config.toml
n_layer = 16
d_model = 256
n_head = 4
n_kv_head = 4
head_dim = 64
d_mlp = 1024
vocab_size = 3224
activation = "squared_relu"
norm = "rmsnorm"
norm_place = "pre"
norm_eps = 1e-07
positions = "rope"
rope_base = 1020.0
rope_fraction = 0.5
qk_norm = true
attn_scale = 0.175
bias = "none"
tie_embeddings = true
parallel_block = false
extras = ["exclusive self-attention", "value embeddings", "hashed n-gram embeddings", "a smear gate", "learned residual scales"]
init = "uniform"
init_std_qkv = 0.0392
init_std_o = 0.0
init_std_up = 0.0392
init_std_down = 0.0
optimizer = "muon"
lr = 0.00856
lr_mult_down = 0.7
beta1 = 0.9
lr_head = 0.00877
grad_clip = 2.0
warmup_steps = 0
schedule = "wsd"
decay_fraction = 0.941
decay_shape = "linear"
final_lr_fraction = 0.05
batch_tokens = [16384, 32768]
seq_len = 256
doc_mask = true
train_tokens = 253300000
steps = 11063
dataset = "wikipedia_en"
Each number is 128 + 24 x the weight over its row's rms, rounded and kept within 0 to 255. Layers, rows and columns count from 0. Numbers have three digits each. The size before them is the row's rms in percent of the matrix's.

# layer 3 attention key, 256x256, rms 0.109, rows 25-67, columns 64-127
105:113129123082166110147137136133119112152143099121106104136163074110152158101121114129104093121085170130138129130134122092112130122169093133125076160100147155144045164154116155137150120147074145
100:093131136104108135185123141133131158158162145101117141111166105118104146138133124128146125157131116141135110135135153129125112167145158104134109080117169146143118133104147149151148106121116148
103:128125101077193097143161105139063115144125114073133088127157167170113133165146124108130108123118149128139120145104127093141136145148152152144140092141098124125182112109092100127122141115145111
105:129142116110094157140138149155093137117108144130134168141123151161142140128101119148148104145145152084126132126166109131121150161127111124162148116126166127132137123109156141143118179154130160
100:106125150140177163154146163115122136153098158114137099124124133157141119138133140147129133128166137097094128140103128166085145180094110083144127113125109122111109111173126162142140118153132112
104:111142091140117166130125101094134128106119138149117122152153094146139149146144105087131119142175161153163156119112139128115123083104138168123121131122130105121136137139130096114129136138109115
102:115107126108119129180107121097118120129112125133120104120124147175161140111145119098148141119130121148137082128164138121125102135166132107152137107123122157103145129147173139111161123069109113
104:132124147090160115106136128145157111128134119137131096154131106149121072152139117170048120112120143149131117131119095128121141147128114157111124076112148148125128182124119139131114150129163133
099:135123129180101119146150128140117163106124141169121121153140122129103148085142124140107105128153144164133108140156091119148103098092157089154088108129142098115142092087132154108130146171135127
101:082099143122146138162106150119107126114133138166098106137166114123118150146136130146096108104163092124148176109193128186134090123148154077142121161093140146087140144119113139144108119113126118
097:105148099157132114137112155139122096129097145122102150144153142121151121165143129143173118107159115121147114118142142112137108134130111157080113141160135191093108112187123120084147114133142145
102:115134148113131149100100123099144153143108102130125161127081128135103141153142157139103080118138144135104106131141168112144157152142187134161130131115149101117157136127090131137101144159122124
097:105147092126138101142150165135125107129102121094138110118110137133149125149163128119120124131149111095111109131123145137132130080098146124135119141152177127171147129111148097090083114093111160
105:137114100123178132104114124148147133153149121103115142132131135113107144111123095101149124140154118145170111143147109106133138159100157120161138105133157090144138149156112127093171156095128140
103:150112137149112114081137146129093108116144139130132119094148165150076130141142110152130143103162154157143128147099165109163069127134081137112135139134101085168081094152117137143120090148095180
106:105179137127112129155117111111148129132131125162160145110099103152161109164128140141145147158102111097165139158144149145123110122129125127141126126096098130124090141112147087099124098090151105
100:109103113114106134140110149115090147165107125151106124148128127138113139123168149111141130099120108070127142120138167099133126120131112124127102175140078182139118130122119138156114124152120130
106:107116103088132122098102158098149116147104129097143155101115097150133166161126132131191135128162145116175176134171129148128108113125077119112114091129127131088114126139155117120134198151144124
106:119114170144148107147142109137136133162158140144142140120118157092174158119098139128155115126101107156153128124130146182149139086099162098082127114099158125176150126169127100136111091086103129
105:172166131140115153105134142102157160107119155141132111123127114130106110123143121080104143112101112103189118119128112150134150171124158109107128103119147135097110144114134131130109090118161123
108:134102098100114127152125152136118118086138102127144159137136157149121177118131108134157160095123127141161148116116126150089192127115108088100143113141120120091134127173176123109115133099159128
106:109129140156151124153091145139125165129162116115078092188137126170158113123130128120103136136098130191113100134132139138118103161125128154132115078111136103128096145120105130137148104166139076
104:120101153106152128128152166136096121158113150107152145141148090121130165114143148096142150152120107149119140174105130148110111160144128096121147090156119142123162173142150140084139137123123147
107:156130158156091082140121145158101138111112107147171160097156130157148122127116108142062154122118105140084178112159130109108161117090163105156086146079133154105125113158131131139123120092133151
106:147119132100173131146114128153135113108126122134112131162147131114122129107174151132122116153165138121115123177167136098105144174153177188127149157094118114127112158135156132114149137104124133
104:127106128128155096122127119129142109147099084175150098112133171136110126121095156154112129140128111145139132149167163141093105132146124166131143125151138141177107107137136113193153102133115157
100:130146133100125128143128142139121090111113095112165085142077107111140133132145105109119129136145153129112172188113138121098092129154104138151161139122139067142150171144122135164140160090152116
105:140136157071148106088140139092117137159126138129128103119124126121137137131135129117116137141126082116107128157111131080118116122107150123089119110161154147100109139110181140190167113156144148
104:110110136148118130133106126129092110121153147145142140172100088106173133139107087122107155164107146134117111116113090162150145125103155146129127134129142157116100096130122140160130106112067140
106:096155121127124141124126127154091136129157121121121095151104086129158122135125195147099122102083123112103117127134123139112113083070111128140117173151123171152105117136108168130091196135181141
099:098121188103133125084127164075105127119088164164129128145109116115125124147094106083127108124163122074129180118170135134099085150142124126145129145133121139163106110168114107102096074153109119
102:121133112107140079106107118124169155114132149141128104102105136150160112125172178149141124124119118172100135097144131166122162124128159121129134144151113138160163125140110113107091097113144117
104:112097108114129121165118083143092110114127111128156159156164102120167091118113164125174134152139148082116129153151136130176118145119126142177122138164127136143130096146143125148126162122107172
110:155137133128100127129125118082111143146134157102128152144151135131106112144089112115163106133159128098168140157096114113161126102100060120118108167119117133168132110114125145136130142088131140
103:097104096115096123148134142159121138110121132126113151141122170126117128111100150131114148116152137174161140124120149131135117125107146119076128122058145187108128138129127118101119124139124128
098:141108092120157115093164140114126185139127108137141153125146161174125092135107125132127116137096120112125141138150114119138145119124122115130140109124144133129105107147108088111108136157160161
104:120171065179153141139132068146088152120124136167140124161148146174121153097133111135112138146171174115096163174112134126107158135111114099145126135155090161117166141143116136124143119136165108
101:126104107134136103118122126112158125156122148138136113142148127176115122096124111124154157079083154116136123156135099091128115153138119128151102135138108153131144118105142154147130166156151116
097:149129095142165096128110110115145099083127112152143146071178116135192085128114127111118144137122117090128132137117110143128078122139143117134135131119125118131184161086119122109102095136112120
094:149172135094140091145108112123156124134119131120130102107163099122157116084088124130165101095092114148160146076114165113149137168130143099093117124163132113103126116165151145143104157110099115
108:106135105087161115152129156109138114126162138125173127132166159128143164121176146148123119097108117155120132115117113081146121110114111143140142149141155126126127136148111140126097122101102146
092:111108134208089119111140105166163131103109139147170130138149141122118103136153120164131148130141077140153132110140181114144112120133131126123116114130145151125106185101200168142116117102114130
090:099113113085178161131159118146147138159139108183122122125131123116151133131139109119148128111103140164121117118138191136142132121140107128162120160153112132102161106162105122163154123116115199
# layer 3 attention query, 256x256, rms 0.113, rows 26-68, columns 64-127
102:118128159119140135135102131138118135173101120136137161132143087140108085144143184121110133181123161134104140188147168119132165124183116125128139129178148180158131128116121127120107128131135165
108:101124095129133108162168108138129121146114114085161131104131128133130108086145165109125151085114113113133163098097179129158148147127118154139150140149111120098134128146141114120123129176081109
105:119117102151110117159140122118132133109119145115155122129117145152131130157137157085140150117135123131091113117105124181092058148143087136146120122119138117147119119121138087164116157140138168
101:074123085138136135135098146103164151125137152100142119139128155110085089120134106127184150108143105153080099122124142127139162133120108086173085114153127148155118100201122130147077129119139133
104:139113124132112120130168109098172110121125119131121118116147102119151144129123163101121107113156128119174130162113135135148147144115178151143124130088127135130129116131130126123161144185119126
101:155144153117113149150132149080102106124109082136122102087176122097102111134083123122142095105123133172132127141132153118119110140166103097133186088123162114183105100184121130152168121105147110
107:140089123102082105128121147099099116153127111133146117162127173140117103129140127109087116147088135128107146111107109146149158145116125136103128083117157147148089129116120130130150135130104102
101:166123113146162081157139166133135117121116138124155112147174131106138107151146146100166067105114134138117129099122104146140092095089102096107078136128107150161167067120125144133154114146114119
101:122139109147127119142148110138136100144143158149148142164129119156128150126129101138094137163144129131135140142115130152093140157111121076102067135109077146119106153130115186159127117116078126
100:136130139158114118101124116136134122144169133140122100158089142105115122125166115132130112094154114180159118114109088168117111123133080134101090107151140130114078069101135127092114120126134115
097:128108101151066108124117075072172098128131139192117109116094123128119164138116150132109167130123145149142107091110116105152119130126166100137084137152178122122120147130161101106133096134100122
102:142098096075123113146157166132106124111136125114196125169143133144132127146121131135125114130133088098093134108109141104145101114108157096129105140131153121136075111157133054156143081123122135
104:109100126137128139144117107134132107145123124104120132118131138150117107159102114114164139151134115166150117115128136125149124094165104080128125136158072105105111139167111105109117111084111154
097:137108135111124116136115154152117163109155181119107127117105151131150069144157133113116125126107117147138140166141144080141129082134159118137145169116135122165107095091159166109118146112110168
105:102085152145167109104117155091142120119124132116150147127132077121164153103108170186139120134137108127133135132167103131128127103154096126188108124124182129110117109133120157133139128077150146
103:151080116130109128160109109177173096132116102126118138124142055149119124139162132150165092085117138097122140108122166146141098167138136137150136132109136148124127099158108105170137159125097114
096:126145127121125124092094167152131129148124147142130105059147091121145154103108130108165146138130075088103119116145114136145112140102115120171128063130148150088168117124121078109187172101109104
103:147123142119170076156092115127102117167175124121156084117111158112101151130124125149153137125143102098134145139142149108166105101149115096129109150154123107187119124169128097123103130134129095
105:120124132138122121104119162119117110145118129150101171162138150156117126080156126115125089104089117108143147180093118140090145122149141106141163111097151124125111102077172118127136120092179187
106:116117121113144127109153093119072116150163171168115147117110137125146165106123109143105153142089110102128148118080126123108124118107134101148111107095173124138105115173138151149114099127125124
103:087148126128157133100102128109125115136138139112142088143123137161124076143118134117111099150136132146109089105149103099113128142169080118082106123106104173111106124098105114131073130147116114
111:126140132122165168094138144122109161134121125126177120157153119144191124141155159159188123107129120118129134152119142123082153090116114123093131130135113134095114154156096109129113123158143132
102:102136130141100127109133087146131121087157112115139168142127171138141119113120142123108150117089115159084126058121177131137161126116119119119055140122130111183120143154115106139124163086121113
102:163146151123154116136136124185178126134133146166122094135135168109126084131128148129172113125142146136105148090145111110120112131141116133128162130143097114084131123125130103127155084126106148
104:121136152115157157105127139083150115116154128140136113128135161166124103104115123185121105140158096159128104105135160115137098151084106138125127141176130129117166116130106127160164145110175128
105:076105110136109151122134100116097120143109129142142103136121121125089155101160080125120115135123159062146124137136133156148115095185133111113122107149100117090136122118134163129106149158124126
102:127085134140114115071161112129126131119151153159140139143149110097152125113139129066126159132121101133100144174109184102156113100117103130147101115143118118125102106093156140134126090115158180
094:117105146091125100164124125143111158124152159113149112093121168123179144131170145134118133121101145142131112136142130115108116122148110155104132142142159139137125146131107075123121073089134103
103:084133148133083143113159131109087147104135087155149123181137110141123097133151134120121170146118138167147128141115089121129094128099126159147148131150112185132143195104154109154132137127158144
100:116183139098152137135124140089120127145121103144123092143144128163113102091128127104177143143116125129146131104129160127099146124088103126115111099122125156099117140152152144129120157156137131
108:178149114126172089149078099124137109152109087124172111124136154152136105163142162116107134081136138172116127116090073127138127149170123118108101108137105076100139146082164138118128122092131118
108:108066124123163136155092160146118138122124163165155168137147163145131111164133140163124112123108140150130137126114176143133106091093120134116139109147104148104107123177143172149114104157132171
107:126107125169101131127110138112113116119151134120113118117151141103119136171129171100121152136130133159149136196147128120140072078125121121128111159152123130137134129146101134141123129116125100
109:114139140084101113166119142124107175151055156176121142132109141073149134130128133185129143123134152161148095112138126183134107182120124128113127141118152185085127109132110115126122127139161106
101:140112144130140109137138166151164119099176043091065176143109138169134132172145120127096183114116094133169162136142136150125096103135120157119157150102121127131129130147146102105132102089131120
105:123144089160114130114097114123135123109126132134082157147171152115092144120097118121159119113138101106128144152197165142150126104113105145129058158095136172111165158156105164132137167128083120
105:126141140164119080125115131103101113155110140138092155155167106129106103149135133104117151143089169160123132110136094082114129140109140125138082159130119144134135113091158131132171134137102114
098:138108143155157105143127058123139095127132148137126134140168173145146125104104108115145156080119173112111153098102127115149110119136143103143104100142111126130114144101126154121136096085149122
101:155123094123096175113110143122117171120105108109115114129131100097106128110133156137137150122139174098149123133133171096143132114094125103142152150165129083121140112099141065117125147127090088
094:141152108132119103163138139059108127134114112113116165103132143138162117134079118116131113161121108138094114117139126144157120135088138141175143160150093135172200113128126119153117143131111111
094:159112143126142112168098119153112131129123120164110139137153121155124111115130117155141144133126121120171164139126106129120155160182090147104153139150156130143115151135153113155137145116166163
088:116124125121165144106126122101153148125110113151102123134118156124132126163162132135101108134115155132131120113134152172143191115126091143101118137169109120128133094151140137150129138151124133
093:126120145128122129163139101136130140097173089098116069182104139143112107132086094108108111133143149148140151098106101120152125128121149157139129170137094148127101106116182104112098107122112123
# layer 3 attention value, 256x256, rms 0.113, rows 0-63, columns 64-127
093:116119116098145175131142128122172132082118132190126178125151118147088113106129111141123110115120159125097111151127128126102172091159123142131153144088135169124149132113098131149143156060151104
089:121166118150128135079135164113133152147120101123141154139109111124115116116130108158113167145153123109125146127158169114126093151141179177120125152144163102125136144130127109094119100084087102
097:124098134073121154130180116076080134148119134120120145137160171128122053124150098130141127159118129127126111110163110151097092099150128130110143177141153137122097145145125107073135126156092137
095:107115112151113099093115110097132131122164128073124155165092118101133139105157122118121122138138170144130085113111114153119161126157127119118132100089110143100115157152118126171108132135153116
100:132083146100139157102152137162160138124114114090182158122100120127112119161148119138111124150170113159129141107143145116099157114143111096111147132119135123167129109127114136161124111135151127
096:106165139174099109125118155174116154147141155111128159104143110157116123119156122148140105121115125145140106129124140152083147093124146131122179091131149109124104121117106159115102157116133080
101:125104126139155172160101109138120119169152114145176175168126142101103109127139090113138164112096125125120113163075147105088076130135167125073086117106154134123132119160087150125118126147138114
104:164150143099121067117093117101132126179131133140052145148187165136117110113100100133118146121145177102131109110111111110151113170106163111112129135106173137132151149142101132118106098120120100
099:166132152113157054114121150161136143167099138126138185133209150112101084121173147151131132110154167144113151111103142105134114108131113109131153128136143111146131104099153129170108104087139089
103:198128119114121093135111136111117106149114164139127136116106120116132125080099119126122112156153122130147112115132120120129112152071142132118151178145108141102174143114131147127130148118153104
097:135110140137132100105135127095117153103120124117122126099125197104126123129109101082146098142125123108146144100133152135127131142141127141118105106113143117129153122110133136139100114145107153
105:115083153098136128129155126160123099134150126163102152121137143110091161127129110132123166208106134121127099136104134134134141104154171140157138097150084129073155154169108156164143156123121131
093:165151120105118104070131119106140111083146125160151090175135130173129180135112109124106114156140163142141141160161124137105108139124126111149118106162145163107115121096166120159107134165112141
097:134106139120159163177173105119166124147122175101150158133087138086120154143095129117115153128121168112109132131100086157124138094147123163120064142136119107142163146143101119081110137119111163
097:166124152134153092155120135148075103092123140138152142083110159138064140147153117129132115098137134120103139114175141085147174091180096134163106123117152101113151144089202104169170124124118166
094:087137093182169124095146134127122151136117118099108140107082140110123142160131130130129120097119140104129126174099143118103136095130158127152178119107081157123087125096116147146108084168092146
098:151154137119129160165115121115104121140144149126129125123146112124153125125143083129124174134112135185065128106116136135120151154072105137130116158099122178126144099095110153141155139158111153
102:157121094144113146096127145107171144123123109196147146158116121124113109108084106094124105125106104087158145120130152132074164144126131113135134085134170136080121067147121159136102127152113139
095:108107151120124119138115085126087153140128180123120142082171108147098102120133123108142083154157099095122081119134137126151147118132111150131091135113090153141187140096121119177162173102121093
094:154120117123101156135178113123140144110188096124109083124107150105112180124134124143143142159117141149140149142135132122114119075133120130122146123155145117114134118107086125106100115159118172
097:081135102111118135077133113131119155118106102138126122172110097090128122118105131100166109121144134181157113152088128114133121150093113127123107139124108136098073113124077135136140105169166173
097:114133136159098118117128074139134102156127150127156143168140134093111140122109126161172182131053140153103169140104153108108098084154133113134147175106128129114106083108170107110137105131129116
089:155088166162135126095140108094112139109104098179119090085136086181112139145141146139134120154153113126170170153131115105104135113090142149118129151115090109164129111162167098122097140094120138
106:121144125113114176080150123088146136156098189107130154138139105134147151164100152115136066139118055115097106102107120071097114155129101107112098122111100192132125109141128148100155154154151103
098:062159112147159111130113143133144157107124127160141155122118135120112126138093147130117109088144120080150143134122175123117126130145132103130075113094092111167138124141157144142119091113070170
091:126182112149103139126087139096122145187170124116115133114095105131095137182116129119110117126170137138094137104133165107137108125116111127137129121147157111128124131091114072147125144170128135
107:124145116169143155132125139149134105129111146118134112096104092118156107159117148133157104162129128150129138133083090099174107141180137103160121125124119091126107112086093092124149125138090115
097:143121120110138166152120120108133158154151109114110158139096113111116135153115163124123118121131156103120081103138147127118159113142139143127062112074102161108147108048147129104122145114080158
097:141123090137126103165139105123098104116070116094120140089130101153084148135105136118169119123141110157121139170147130103125155126105139105127151145093127146115108119138132109134151117073131119
096:112114143116114116169137144121097110160126112106140106131070144111098150154123121131141100121113100105153113137138114102104076117165153110133108106149127128158127137154111114096134178159106105
102:151152127120099113154161143180160151102125150150152140148130146108126146140153104124090132185117118150131127129118147097184110127108105119111092102132140093117128140123139110099123142124172167
096:139134107140138111192125134181145135097114116120134142123128091154115129131150134111145152105115184139120136098102097133125150167130164081107102097098124141109138146177182109102164159079133127
095:132113128135105111143111137165112111110117139099141145172155123110081133111153114142136135036155133122157125154117100112109106091158110163118091154184141080156143110130138140193134150126139130
102:103140127103097133164129134124097152152116129098106155152113157108078146128094093123115124145129125101109123054140134101148108135120143124142121151164144139136103176157085073115146120088112161
104:132127145106144119134106149092124140120115120123118071120174108154124157125149122122104145141133125140128155162121118103122140150118136145146091106086126142129127144135134093135155141172100143
097:143142151125152139116081165130137127114131147132088150136131082125074108100075104162155135146153113127136088167099166099161126098124080135132120127166159148078119139122134093119140127166105138
095:085126105123143135157104118086109105122109145122146084116079132129149128103123140100108122137124109140123163119128127118111126150118144164160128159127146116118085109101161109123146139133140113
094:117100164122172082168131111179141146127131129130141123154170098130141132116115135075147150136137160126147143124130139077146106168108121103080131140129134100149175155109144154096137120104125149
094:111110159099096109146117142135123131108105113086140127148079147105164154167156100104099123124115114139096133072132100152144080129106114142114117131149143134114125119116118111130165165147098144
102:104099091109128113128133058150085101113150097118109159088122100104119133137104155118121138159129118130139145140107144099151163124178107140144130148140186111109147135130101138164118104126147113
095:134119114078097090128092104120082088148128151120113157120142123132105137111097090134131162135112112134120170164090096146128134173153131155104109111153139149128118132122141137119147135116092117
100:114105138150114159149155157134188147121121115133124138135156140102136126151105151106142174144131188091192168156138119135150139086115145141107130183098158149148124115134136146119122112157100143
098:070137098161111136133082141089096108097102103098116136159142092159121121095158133137122122079120080135130107130074107130126133162138151116113108121149124135138117112124092123110149176113077106
104:099100120183054135127150145140142158153125149135092140144127078124102135123132094142091095133146123120087128160111109158131152132095100113095137160100099118119120170148154083131183156105147090
092:147123107162128129140135096147142143176117161128118141143101088120138140134141155120095137133135156139098127131135144101144125117181103122148153112120126155143165101136109141127128132159130083
093:160117159134164184152094159096150132163123111088140148145129140131114153135150105107121117134209156110167065119087102170113166131117150142093098081131130132109152126158129114131129144166140129
094:137152133176129112139133111154138126124120135141100134152120156124151116100098115131084143108079121140122087173136129147146137101116094091091096106142124132181129148119111148157127134126174117
096:168155114137149108132118093124109145126125083108101195186157124117131111141114134123136131146171158079098139114151157078123172153198091118133168119101104120108104135147128109129121179118101154
092:124108117150144167148157089139146142140191097146132139121130189127168148137125087130137152103119127105150135118178114141137164054127149135168116117147154106107154129093143155125099098130144129
088:130096090111108164124122064155131134182120158121134130167104115140137134101145144101143140098103106105110152121156070104131150090146156084098116129122151152165129142177128130109124112171113156
098:119132140114113163193100107110134136126108122104127143139118108064076138147127130076129147110160091137163098103139109097095118099135157138131110098144107134139126108127129103116137133135132164
105:119149129126101142130149142103145141098166086096096151144153153146083121092123128125080099122110113129144145102136144110114133141094094095152136183121103106101124139153163122114135141121155152
095:119119120128199138151126148124110175134128113100099086103107122128136126152122116138078096104159106123130108113137153118140142143123126071097114131130125117122102114118165137100154149115137138
097:137132114179118140105150101117131106148150112117148108137153151174146151169145092134142120099105137084129130102139170149103120149143152104122137127173094128122134133143155134180109162127090151
100:132136136107102148077137144123146113110134148139108087093182099127141136125107123135136144144118142139130106124116149123121125134145087121143151131117097096143108102123094129133144111153130118
104:124141084149152154124114165143134157094085118124157141106125105105116140103144128105129108136129121121168125142123077118127134164160118095129093116148122104125120143188146114078137132118092117
091:169111132166122146110127127128121172120150120148125117093115066076153131134115128147125146119117091137154145158129112112078141140141085112135096134114132094133100135149177122148125120135119143
093:103159107133126166144136167164127128133182124119143116125151131132140126183095101171139127103100089173142112153151156154101125110142103087102110139121120125123126133158173121132163163163107147
100:137176144163140119172114160139161100115124103123160118137155153133107138189145091135137140137111093120128144074153104152100080147091137127131154108127132114133138083099183110099128137120165113
097:110114094117163109154156093109098129125143095164126131097101186139156140136104129129088162126110175108103113148142139096107120146146142119120092114150170161106136100100113124106113106081141143
098:126106116107138078130149135117098117159106177116124084158120125147149110102129097130099163123137132100118084126134130133129113111125086111074145167122123134087086142130119111154134112138154166
108:118095088145121136118131154125146132118109086137127152130128077103124121082108108130160117114168133132079125095189141120117140109119140117176147052125112156154132117143117142103141085145109120
099:132126135150159132135131139129170098140130152100106111129157131165088116119131156152158121091127148095140110105112118122159152149117122167125127116120066135142139099114121102140110117151101150
096:111122165147162092159144066107121123138078142118169146126148139121142103103105120156122120148137121111144160173127094143129117165143142118106093094116156067120171129121153148122136151125156105
# layer 3 attention output (transposed), 256x256, rms 0.109, rows 0-63, columns 64-127
096:128135075142116150194167098155129111139132101093119138137155120130139133135169159145073106130138096104138069129125159132141077113155139181108103127161124123180155115177101131114119096108137122
097:145143117114145135163109137145118143103126159118146111124140128142155136121168117149095129157134100108194126128162138163105114113128113148130122164120125106148122098150108073091112141092126102
105:114087100127104118169167127134119135119116107154098104141169101136163147093114154109135105132127092097136132179144055131103114147111119144120107127158151105148184144126125092107086086104120132
097:131128114124108126117121133101159154140150112109116137119106154100177161127128140080093172162123129161135143070106054101122119170127106116135142126106089138127106101117167131139136099102115108
103:119097143143119139179141103157081122140114127095154143093147136134104150123137160149114082178140103156134102145149131119119127061137073108142101143158155168181084087111135159153124100113113145
099:110148151148133136129118158126082173151120160114097103138123160152143143121122146162146135168120130155090139102158141119100162122125186134140097115165134134126137101150163086135083090164133124
107:123112149092168096137180143099091122191147099148138116117138127137103168125121098127092127107137125102167143144112087118138122073124128112142129100126146112189125144139130101156161126134121138
096:164156150130176091169097157120155144121126159127103087128153122054132130115133115132151122102070064181130133131128146113150115141117131126137100119124151105112102144165115145145167135126132097
097:150111151125105105115128135133155125128116154161143146156180118133137091130108076184136112121144124086111096117123154110162179145126094126122134128149129102129124127105125121176126108108150114
097:142146088114141144134107115068101160104115151166103142150143105127122116096162138135116126106125134153076102132128139132143156123072114109146127144117107076148128136144143087164141118122170125
101:124089135137176146140138100116124110105119139126074124152136106111138137133176163108189127156108132101168168134121114097130094111118146117103157137083102127158148113159095159099090137124102156
103:101079121081146077144147125152087142099125143151134114147105074159102138099088117096130164177129102128099116182110123091114114137171132094149152109156159118130139151141094089125155149130115110
098:129088126152111154095150111116126098156166136128148141177085138105161155115110122153129156123139113149169127106117136142145119123137114149108143124142051111170165132143124142123169098108084162
091:096150122168157165133132157140125113153129079131121140130122099171142153117151171069159128127113146111101154125091117089096124132136113153115149124136153072160135101132110154102072109138102115
093:139109116146124192100150122124138105148127122135168126139117075152137117162113137145117205135119142154181145121143105140141098092117145143125107108142140168128084111123160150107111117139105125
099:082153130135139122127107134122109110155103124144173099130090094106137109137138126097152134118176092144118146134140139123100177163139145140164108110111082131100140166129120171150182138128161120
094:135087167131132128111136150154108100155134136137176113133134165137144102133157127198121131112151150158139126095135128130112121141154165132117154132115137137118146134143154139120159170133116121
100:096127122102132095165132104114133163085149154134148125147100136088106082149142121122091088090134149144138115102186108131132134099124130177120126138079135130135121087120143160150114090145113139
100:160092134126181142122105138152167109160091057103122119118137148082128103111114122149131136153136085147103118138130152125170135106131150084131124117129132142117083104110167183127143129103109091
100:157095097120118147138159139146111115137153112131118090134078110096139152089095142149129152161120135144128165146146130143122153124160119089154156103110125131105097146122166136137133157159094190
100:161127108126116136154181151146069156165141110110167129153143113137114099173088124116130119101095114122101131094130134129138159118150143138103162155110076150111091177164155128117151182140150096
104:169142152138111146159158147094163142169145137138134081143107112125170134127127168128122144073125129161116136124110085136138100123125154117107115094146112097100111124110095145125129108172133155
091:158107133146127154131157121138160219134093149154146129127141111108121151091161131137170153088136102096111119135173099149162109082097140143146144127165141118140164081121122145102132127127077128
108:099153168167122127122109129119131136169128117149132129137170135101138079105089168137112072108093118128134092147149115118121132092120140080154110088057076125103104130131156100126105169101131146
104:124118139150131130139133089121108157155159120091105133095119113112114127150130141133120112133118118131091166146139153121104113130109185117106112134094112139118144139118135165150138143119092113
099:117098097142107146160068120152101117127138159133177116128072108099139120105159162164131134142137103170165144150165130110136163109118128121124119092128102133110113129108139101138109122088183105
103:099128129137154133125099147169160087136132123167138097130120141169140106116180114180100144124078157087138108110140135134141158177132099089159113083136114093082128142149133125150111109124104149
102:110084119095189160129109121131085131143139119092137140170165073154151159116179140117122105145182145113138107134141122112078097170103139109095129089133152161117088113111128130126139121170134128
099:126133157133093138184111121175105089121117132150108135119134141149113095132126103136136110127086131145131170120110112102177128124136137111140131151128127134140143119127115139120082117060139099
100:141116118106148105100107072141152133142135130108105149109103118117102103147106059117131155093166151131137123134121148146117115109153157098091131110139175135119162111153145105114057146136151135
101:139101096165149118138129149121153175169107161139165175165130142172107167149160127150117145175116121107147139108142135135156141110138141116152157086104139146087104141115129089105132110138123149
102:142098119178109108113098141126134110177103118151113132088146103196134125123088137075143115118104162114083117149154110159115120144163124141104136130163143162163158129158113160122130113091138137
100:116160156151090109128159089113114132201144146146114089153178139159097117109104164130153160100110139138167133121078117113097091148128131117169146122169135159128096133126124097143108085117119124
096:135121144141100112182153163111128135175103104132164145130162113132130160142114103145106139146100147153104113119159149135119123132108149155130119160175164111179134091134091155147107124154128153
100:145119133089141078133124118123138154112132112133112093110142123145103157087141108133123196134098117094147147150138115102118128128138118124121092087089077138133137147124158121130108117087108060
102:124160132138089150129107094143168128114110107132087109139103092119137129142114112130120155148120152131149133135147126100101157091112076114147139165163142126105113155158093151162134154121109122
096:115148106113139177128149177146117124117141159100144105120106192125109062131134126163108162178102113139124116119095136120161134142126126134141119119084111134161132112125115108108081116138138133
102:136115114154143107133168130133152148108116115155113086129078099161135092117103134119125176124108118152092162169160109095145135072088130111107120152139102095104164133127120106050114128085160105
094:116165121176125122157135125136095155126085172106103095129159135099080072113156140136165135143114138095157176126153126134139134149141133128167152096154124110136185135122120121179137102141091127
103:149077118144093106120125072103132115109106146083141114104136116131103124117127100132148133104111107145147099142140112102163122110147120163115111153136097110111151151097123137143177124089117130
095:095108158172116130136160178137076098168097130146116137124152062142150137146161112123135200134111124094128115141124126119140121149125156140115128130133133153142139131112118126092148122115086140
100:159114145164148083150125122169166144131125109143110114138105170102112130145136134110136122118138205097133132129101118121148114140116125140115098140129157136119105122153128139105112088122120129
094:125110113148146122133120162111075115134146192106088109083158118136119113112114099128136142170173142145137124148119121156131132143179146126148160119131101104107167121151120103136120114166141096
102:122140140140094129150135114107094134124131143097137146126093202164136139105163130141118115138098108122112081145108127139099129116132116086106127071113153138072147116126107163118103141134121119
104:093097105124145138173108128089138103122116090153106103123109134114129122146121119121137151129140107149118091152167138139117142109116125173106082136113082095116154077136130135113135187147171129
103:127125154084111108119118148127124105111062136122142168152101142107109139146098126146131063129146115115112097133136145139115131118169123162122137098140146102141116142145123140092123127113140144
101:067103101150151103117106074141137096072131168150141136158153161123151104075127102150095137112154163105109127143099158169099102148130142090113115111084083143142136153120121135143138145108089138
098:108135094133113113118094116179135132164052132127138131177155191128126129119118109143121152117167123140149108134134125114134166160138088125120175125130150063129120118127120133119100097077141116
102:161098156128147107152145127131136118162177114141146150121086140082180145159105116111122119139157102136179185116143143118137149109130129087133168106116140105112120160150132194123118157133120140
100:162136136136130088104125138143137144122125117152151110070110128074095135116140111136107167151170136123122143127138101153143121112121157109103131129115144142119127131127123083147145134162130119
096:155133105134136136129115108112136166158111125114162163120158109096165161089126127122108127101148098126137149132147138126133133160133166122144141121131121136185130097097138086094159133097080161
109:115135142138156157143162153105102109108151118118117144124118131112138131098098137143117165093092151144148068170088099163106159133150162156077101120136174114125133155109097150108140134175140140
096:107125152164139126130132160137158148136101128124102132151110150163179112130125104113138137090157092145087138115128122114069160099099090124112116148130108171132112083129104144149099154074131077
101:161138120134147110112137148118137104171133070078146147119135102172091098114100110109157156080092186156208104155102122124134127129126113123152108109110120134129150160114159161158096112109118138
099:097139096109117107124118144129123100114150121100097127105084115120121133127137138131161155120103136122128105127126122145159160047121144099103139141084114151146129114168137141147136154148133100
105:103105140183149128123090142153116132125106123117105125084107153116139142163195116090135132108152126076078103148118127088169139134137137147123125129111144129123135136114134155088157089135124102
098:135175103105103121179105081147146094111137138099130131125131134137138130140111100138181148139079152152174088195130090104148108120098151124129145151110131105127139139138139150131147106135158099
099:159139143167103124107133132095121127157098102141115158138124096132152094149164111158114111143100122162171113084146131115070179104121101146144075129140189106156109123119154112154141169125113100
105:095130108113124138118082116129136116148136154120082121129160138146164149168113127145074194159111103121128124093133114126115126109165109121118083110170105139109160091098148133128109117135104129
104:081088119119121089090150109153140107120155106109074114127111118137102137131095138077107170104131175168145107181114111099114119114118142164143130129133107120120149149132127088143143137068091100
098:116117108079147155124150117110126159079120091106111131137140113130124104123110101124127123137136141141142133118113129129120099139166125101120124172148127131128148167141136153161136125113156074
112:153180081131111158144118114099106129115124193128118151129138117115143137172044121135101107138137142139138135105149157109143142109163084138107155127117164130132136126166129134114109124130137152
098:111180146077178082117120159119166106128129141176141131160122146136153140109109118148144133118132181086150101130157150133110147123094150157101102102176154109123180135114132093143100137135074114
102:115123178162172172144136060089144085136103130171115089130133179136174135125126086144136121137146122160097143127130124123151112130141170093118101130058167109136111151134118103106132080135115165